From a checkpoint of a small transformer trained on Wikipedia: 131M parameters.
Each number is 128 + 24 x the weight over its row's rms, rounded and kept within 0 to 255. Layers, rows and columns count from 0. Numbers have three digits each. The size before them is the row's rms in percent of the matrix's.

# down: layer 12 MLP down (transposed), 3072x768, rms 0.0165, rows 1801-1832, columns 96-191
# up: layer 12 MLP up, 3072x768, rms 0.0178, rows 1802-1833, columns 96-191
down1801 099:123079099135122119167127154137125145133128113133148116141114139109080137125105104178138130151108137090094112160154102129088181132100088121155118160153137134123083104174088155191123123157116116154095159125136128118152117125109122103138152133140071158130172137165073113115118146144098136163
up1802 105:138109171128150121108190144128122132113128125141144151087152141127166102157130121128134176152152160103109102156120133102180136096161176128153102088110114118126131170080151097100153207146115143124109140123076140134109172114136148091136121169157125105149118122134117117162101120108126104132
down1802 105:101129158130118117121156123080129108102113107117146153135165106108177109132133124127163183104114118144159136135157114131108079108140166126126111163135135160132104118124169139149116126143136102126126094144092118113109111123136136160109098109149112131123143125115119126168139079165148132146
up1803 099:153141136129131170079130042120115117107096124150109124150116133154115114132091095150126140153168098093132138157122112132129096142138097126157145155140135142152147115120114140106155112159136117141142115123085107145157100092139113135093094081130148138159121122118134138105114140126081125129
down1803 102:121052115144119146133152106129160104138153160140166081131130126120148110073121127149164128160107121112131171151148078115137096098143118083121113129128109128136127145151129147097138127098138136132167113177156145186142136164121145132124147175107120066118132114121142131100132115160157146107
up1804 102:103122143160142139073188113127099151101073109141105098123139126193109092157112153103132092176119111112093149173155115152134136102146099120129148098125127084146126096106122113154119089136161148139109160101079135168143148083138151116121170141097123162147148079103111120086149128122131116103
down1804 102:095111102143122118151110112154129110122133099108142072128099108171106115085151099152117156138121107094148150098175160126131086136082122122114104106125122135118127127156087057097191126131101138170123117167157165120095115114147154123167122144144128109134180123134109123107116149097102112127
up1805 097:097128146142176139112143137164133105149096130170136128105108159159160159132097135069096140112112113131147124115133078122119109102066156142111169111164089120135085162129130121139126099112123169157148168135135162089129119098158120124178153116085144131143090114124126140114114127152164146115
down1805 095:111095165145146125099121121137148156106100153148134102135111138157109115097148143140092128156141124125110085118136126118121144168125136102150113130137117092136114120141131124103086166134114166154145140133150105134111155140131154140123145174150081158112084157135110147120100102120108128118
up1806 102:140080124119126127134145106095097117138063137156166153125148150119104109155156123123135148150158154119122118124115087138150118158127110146117109124182154132103107105104109120148120131111130123097105108151156101144124139159141134104141155126118124122117094168167151140153105132099134117078
down1806 098:116101157112087116092132133119141125116116164134176133105129088119132168154128176112115147136128132102121141143142120078098095140115102155139129130182101124121132139109120137127153122161134131135118159107137160160147124129119097107143157144101137145119149136109144105164106161102151160146
up1807 098:131111149127177139126131100169138114148096113113118136099138111120124115153143128157120142122141112131127201112120123134112127152131116103144090121136130118162076126131149142146086160133085137177137175131102126151139128123119151111129086122124120077121121108176173147127182147094100131125
down1807 095:164108103113137133173122171128134132129122152125112082131111090137145154116131068086142129144149126120131139179135104143138139131125126105100122139109128163096131134124101113149110134128112121059143161113114166153091111161107111140174091127160138133102083119145091151129163106134116154168
up1808 105:098125124088143148116129155119140124146108096120089167108103128088119152130113164141130135167109126148128162146125111134182153171164135109119133119176123114146083090115133114090142117136094158169107138133162137131145149119121120147110119111100121135165170128183098183153086147151114112131
down1808 105:101151142139143151138163103169130121139142085111083141126150123139170131160093087127087111137148117158128104128125138065105151113155124129107132130180129126108160114141076135098157108151108113102133138174127172126097124142131123151118110126113067147105113167130120124130150126109147174128
up1809 089:115101139079122132122107138133127058124097102113184179146095121134090135146083165157108154127111126149126126120160162161149114144129139136072110180114124134120118092162133125118092102121122094095097163164131150095106129099119132144111142109123145102138154142117075089127097110111110149099
down1809 095:129157149093110114103118120131172117152144128149107032120152094108120069099113123114152145144148172130108102118126121080110139141124159106188093104123120118124105124107140079120108144110152168172182092118153141146120131121125124135133120151157112139169100071159156149112122165153134132093
up1810 107:132070144087114124104149123148097119080138121154078159158115113156149126149170122135123127148171150168152146121157151134088124142140126149112101155110144122112121123121137103116144163142120109117102124099152125135157158149149170135102096127147103146171123128104124150133115146057105144173
down1810 106:115125147129102111130093147113157122133102106118163109142193159104130133134128147093148083138166118138134152138127078140136089137128140117157121101152145095107124133158115115124187155157114143115129181105152138137121150137154128162160133155099114104120124126113153119095115119148159058156
up1811 098:112111108132106119125125095140134113103149102124093127122172170147149134163132092095135124178098127125145127116140123141150113151114111143119167121134153119111126139102132121158096118112129097129107114177086096123131145100105078132200176146080122085153095115154131128112150125150150174141
down1811 098:154124137125119108100130149125137170156117143099096069137111198123113104114101155088110099140138128151130118125116096103172167132142118140149109125132126092141110125087101115073142136132102137119135141152118079146177138122146142059083144100101074105168130122132127152123134114150169099084
up1812 103:137067079087130121124160131168113091139126117132149088124141134122119093155087120124164136137166143104125167148133078109122142105166119163164141078128094126098139094134149063101146143115136148123150133159103133113143111120133173142100148111140188106125166126135115110156166170122176075103
down1812 093:111126114175113106139112116129151118125143111108144092152076158108100113142115141131154145095082114134128139134134127112053169104134117113126128130134145115142131156119123135111167166154100146102127134163093133141107138168132129134155106134118166144150086117106082116110177148136133184100
up1813 100:134060122112081148127151120108150154114127079150128130142111126166108126145139114135138146111137140176112148099136117134148163116153141144141143161151119138156107105120090135122118137116129096111147126125123129121122123107104129144141133138108099124120151178162105144107113104136157139155
down1813 085:139165134148142127122082111129141188163112085200081129077118117105118119117152122124117131132090154098113128120030144115153245128184116161099142120128148114153139119087107132097146144139132151179122167163158089123151129142145122152167110130143099089133086128133103137147134146118113119168
up1814 108:144120131111171123081149123115141095082142102172082096136087103119129147150147140141117112141136143184144146135164136150097119150138092139106155159125083104150102086147139115158128150132119122134144145122093093074156154121111125112127160129097135141123111141153143096150131148165148117086
down1814 109:095101099100132132132070183148122087122132115112131081109114137113175177096161125110126162132109132144113146126192140148132063116086154164119131100149164088131123157141125133136147122123137130137133133145158105093121118107162130150134085116104103173138104108089150140114098141141113111131
up1815 102:092110082102141137108129098116121151104078120127098157103136163124136115139126123113165084102128114142125094174123127127092111105140127161128086140145138160137136120139134105175139155115087140101128148180110141159124119110178089129147157133101104106129136120154146149177182148108186150113
down1815 102:138117200148161136139144109144169118174136119144120114125125091148131151098142150103125148091135117127142160111152099161100144098116135119129096153153110134117128123139145169141151142141085122143136093129109185116139160120149183159133166151147147094133138098149110140132113116114103159175
up1816 097:147134149133070104076107112171162107114178080109128111125112065134158147136147148123174082160125109165126131075169095141146117157099123111092107156096137107140110115111130159121177103132129105175112120170102081175170157145129100112095148142113162149121132104144116097143149179131154125127
down1816 094:130134113119126129150144132124162100135147176178135119136093095133150086138138116114144164110124142122142147142149176129153129140115132143097146138143092124123122138107115156127111163120126153147119111103116116113113112095152111103126137111130137079171123128099142132110096080061128143154
up1817 099:085110139105115121108141121145121123137083103185150133134129127174098080152141122087138101185135136172102136128165121118135126135113123143131162166133126087154163081100112137092105122090109114167170118142096129117105152151147144105104139142111134123092145095103118138137127138133154141131
down1817 101:139100149193112146164102119171123093119136137102113098121120193097095138155121130148183151129074125134101134127179134128144071135136109122105129124153126103135133152138146142120140132139149161132107130123134155149155133093157130106126200104145152123155092152159142121121118128134139144118
up1818 096:146141151133114105128111085158159086134083101155109133134158164139166132128125111138147136142190138131136109125111117136154108129132122080136144115143105105122122099143112062093101145115115183101133131148142124137147098126159130159090122136091103085121096079124173133130122129102137103123
down1818 104:095128128107150158125122112106156132119140139111103093119081135127100123090149170148095123135136140080115138118155100131088146121134144128108160110124150144137099091146108082139123115143072151113112150147169163133150173149087150153073123105155102108146155137147172126119179122135100141129
up1819 099:111124190099042124114127132163138124113138086145101159151113133120103131140132111150110097097146137125104147156133158144173124128117136151126148118156123124091108119154126096119142159091126139141127108117142124141128156141140141124083177125107136070134141152147180119183124110102133103141
down1819 103:111040108100143148129096114121126133114118153119163117149138137095123108172087169154119112154115107137119142159187085109072072107123137156133115121090144124095129116068139103129069147122132158091109148131152171094147171107152140141107082156125061131147125110126101111097133112124102089091
up1820 099:132104134089184128107134157144150153137132112163139162118143116133116124153154174121161135126106124137104134132160131162129114140085152130100129134125132104149103144181077141116092112136138122163101130125106133087139131149163087153134093114134175109137119108133129138098087129097106121118
down1820 096:123173116114112101130126124146133136120109105108120157102132096121104143146130103138105127168108124137118103120063119166135195127111087141106108113133098107156151087142129083162131133080131108126167141124120147124143143100134143124134129122141104167155142138134132131168112111122129123140
up1821 102:160098132135078118139116149151113140118133093143104134095154084101095131132143123134140151106106130128129146138144110178135100133126095125151126112144140084170122112123151096135107151127160167099179112144110171097141124085123115107099100111153148110174157143132146144129144161130150110110
down1821 107:104107124144084120134129189152118105110161163106139094129094152148098099130133142111110112131195141104155156121116154146151116136130124122117115081135125127125122102160172127103145104198137110085098111152164088147098133184129123120117119146128172133124137149125138144126123115159093146098
up1822 100:154142118132142134152158132098121119141138128102124120105163127111117133188122143119164169081164145080132149114141153126102103105140148181149096144111107118136112148089127126138132077101128102114159091134126130127161112143133122126159142128131183157150147120142126076109162143166152108089
down1822 105:117108120100139136121107093130123098142119112162118134109114135091125134114150115087107144113131116116159096121166095122096090112092089144137142162097132134105100144150083142180138111128165121138118184106085103077101139158117139124119127133134169116140137159111139142129076134097098169138
up1823 100:079099103111099126128143114148131133133122063140123118093148112144146160127142172131116090141130148119111166102107142163137137118117134106124110159172111134162117114128129126110155117148105142153127113143137143148172081144134114128112147149144106098137131156157095100139078165133126166104
down1823 107:141077118145129161120153123129111107156129113136115143146110110117160170107115143108175128140122148116133168150186118134117097108134119102148161125070093113117113122159156189125093106151127141127105154057126094114184133156146128139089143096126068149155073114162121126123138136076078133141
up1824 092:112144126137119118143105141157105136118096125163127140110083112158168097146129153115159134137169169142098139102141126128117129138127129098145103126142115114101116137069115142139142198105174107155113137157088108136152146104093080161156111130130131121100067143162153138108099105096161113136
down1824 101:116094133145171167095133140110144143141100125108175123118159120112125124088106149091162104101153136100170121157168114136126113092132142110129116118141113156127137130137139147109092077150130111133136102120117100112150096122144155084143129157110158104130123111116116175127129149141122158124
up1825 099:107153120091091135105108104116164112117140119112124129141096111171123189111057152129131118100157139108161081118120144141134108124149099144078135112105134123169124150165116116085137160094138127120131159131174160153165168135159100112149089110143116081122162089130122152149133136139113141117
down1825 105:086130109150123128140123092158153169183101153144142120130141113065108133144121125142122158126106162102143178123154136151119096115151092112128173147129103148141125090072107162124107156112108116156150108102121150142137121109161131128156121109107118174181111162120094141109113116102097158145
up1826 109:167092136169097146137121109105129109105122074088088170128091102141110111136130096133140140120127141126124145138150078131110107129101123169156089144124130100153167129095116170152147123082177128135099132141139095132128132127122137143128145093126100134181074108123128123098119092121161151132
down1826 101:142147153102096134159130079117151133177125105118081096130154123145111136126125152095130142131129142103122140133088125127133149136124170138146149092125095148141120129091128156137143058179135142109147128132121097107104145127118152128143170160083146096077182137124138165124158152167129099106
up1827 107:122110130136144161119151111151122114105098120149067095168091121148141173161130141124137125113106132114115176126114128135151146136137113131141105122112157080165128088136140124149148120073173156167107140133121144135159045119114091132143158125134147125118115134133114127114126123149108131130
down1827 103:146125118114109144126110110145128140109142127165103157121120102126103129124102125141123169120155123102133103172160166117111122109111129145157105174168145163141104144135107148139119109126122132131126173108113093163128137093114132122155088136148138104127129132107077119140109094116093135106
up1828 100:115113138083122116065105148116151123059107124144141109114106146133174157105158127136120108119103126163118135113157106116110097130130127160099128183127144113125162123134179145146111111112110094139121108143151121142148156089138116132132116101110134146090137136138078145099122099109159194117
down1828 100:113115140161109143156153124090153198158097125089132147195153134110130088124130134108124101155128148122146136146155124125188089103176106133116133124132135118105126171145148138087099108119120135117140115133087128133153117135164135110121095123072101143150112120145098132103117129148136102131
up1829 099:119089103110108146074165144158117075152104146120119137103120118162108116127088118102126142161161113149117133112121123141119103123170147170152174113127130099099124139076089169119133156120165101125108138142093140115154188173133131122140130164146179156130124162143077131161143155157063153127
down1829 102:125078118121100099130111131154172148104121163109145156138135085086115172112093115105137136144112097113104117135155085124150121105118141143144125126120137136113085176152099109137119159144132151103186141184154119147147129132110129125110164111134138109167127118130133121126118067099161091113
up1830 092:075147068156194145135118144118137139133093067094163139125145167104107105130129094165164100103156134102146118103135127118165139098127136139149161080130139131133120137135089145159151093088126133159101135135152147104136131110152087097152141081138112084111149136109103117091133123137086103083
down1830 096:105065171130105151110126130124093161128126133123130121151086088120107138122134145143108182134135141118147149119135116151127107124115099161154110156175135122121128171158140143110155109176115127133139139111135122102135129136091129176144124142110090180144125104147132109082112148079137159152
up1831 104:132116126120144129156117129131148110129137074180102109083132115156148134127100117122174108098153146126134108149129080148157073125151148096134097164128086130116079139093172122136149124119167162088144116177149137153129149104178132142127125143146131129168151134124130084123141123154176122138
down1831 095:148112043136116137123136150192095114164153135127123161104184114124163126136119145142064101100131084134121142168122149125100155162120103136116134093123153094149121183150087116115117097076122127151146161120101080160113099136096152098134174121117172123121142148125137100097101096117109114138
up1832 106:158116119149116136141120137165149107093119094075195132163151161162136166121133131115110159144168121088132091125164099107088113138149135129147143089111193108123125131140108149087123128137131121172137159157134125127114087171154107095164121120098189136127154137144128141128135120102126138106
down1832 099:140101135094130131092113152132095122164104128124130127134199127087099074145147114132130123131109100127123096128106110135138105143066113161136065151109103107147126163142125112130118137164127141101116128080094157114095137136093125113120135106137144138153132133122162126086148107112110134129
up1833 096:119122120153129141134078080148148091135136142125150181145132163137114119176148095120118082120143136181173117124152136138098115105131171168140132080106146168112177118119157131144160138129140121171150161136153137110136123162148121121139125142088150167087115121132131149135120117111160166162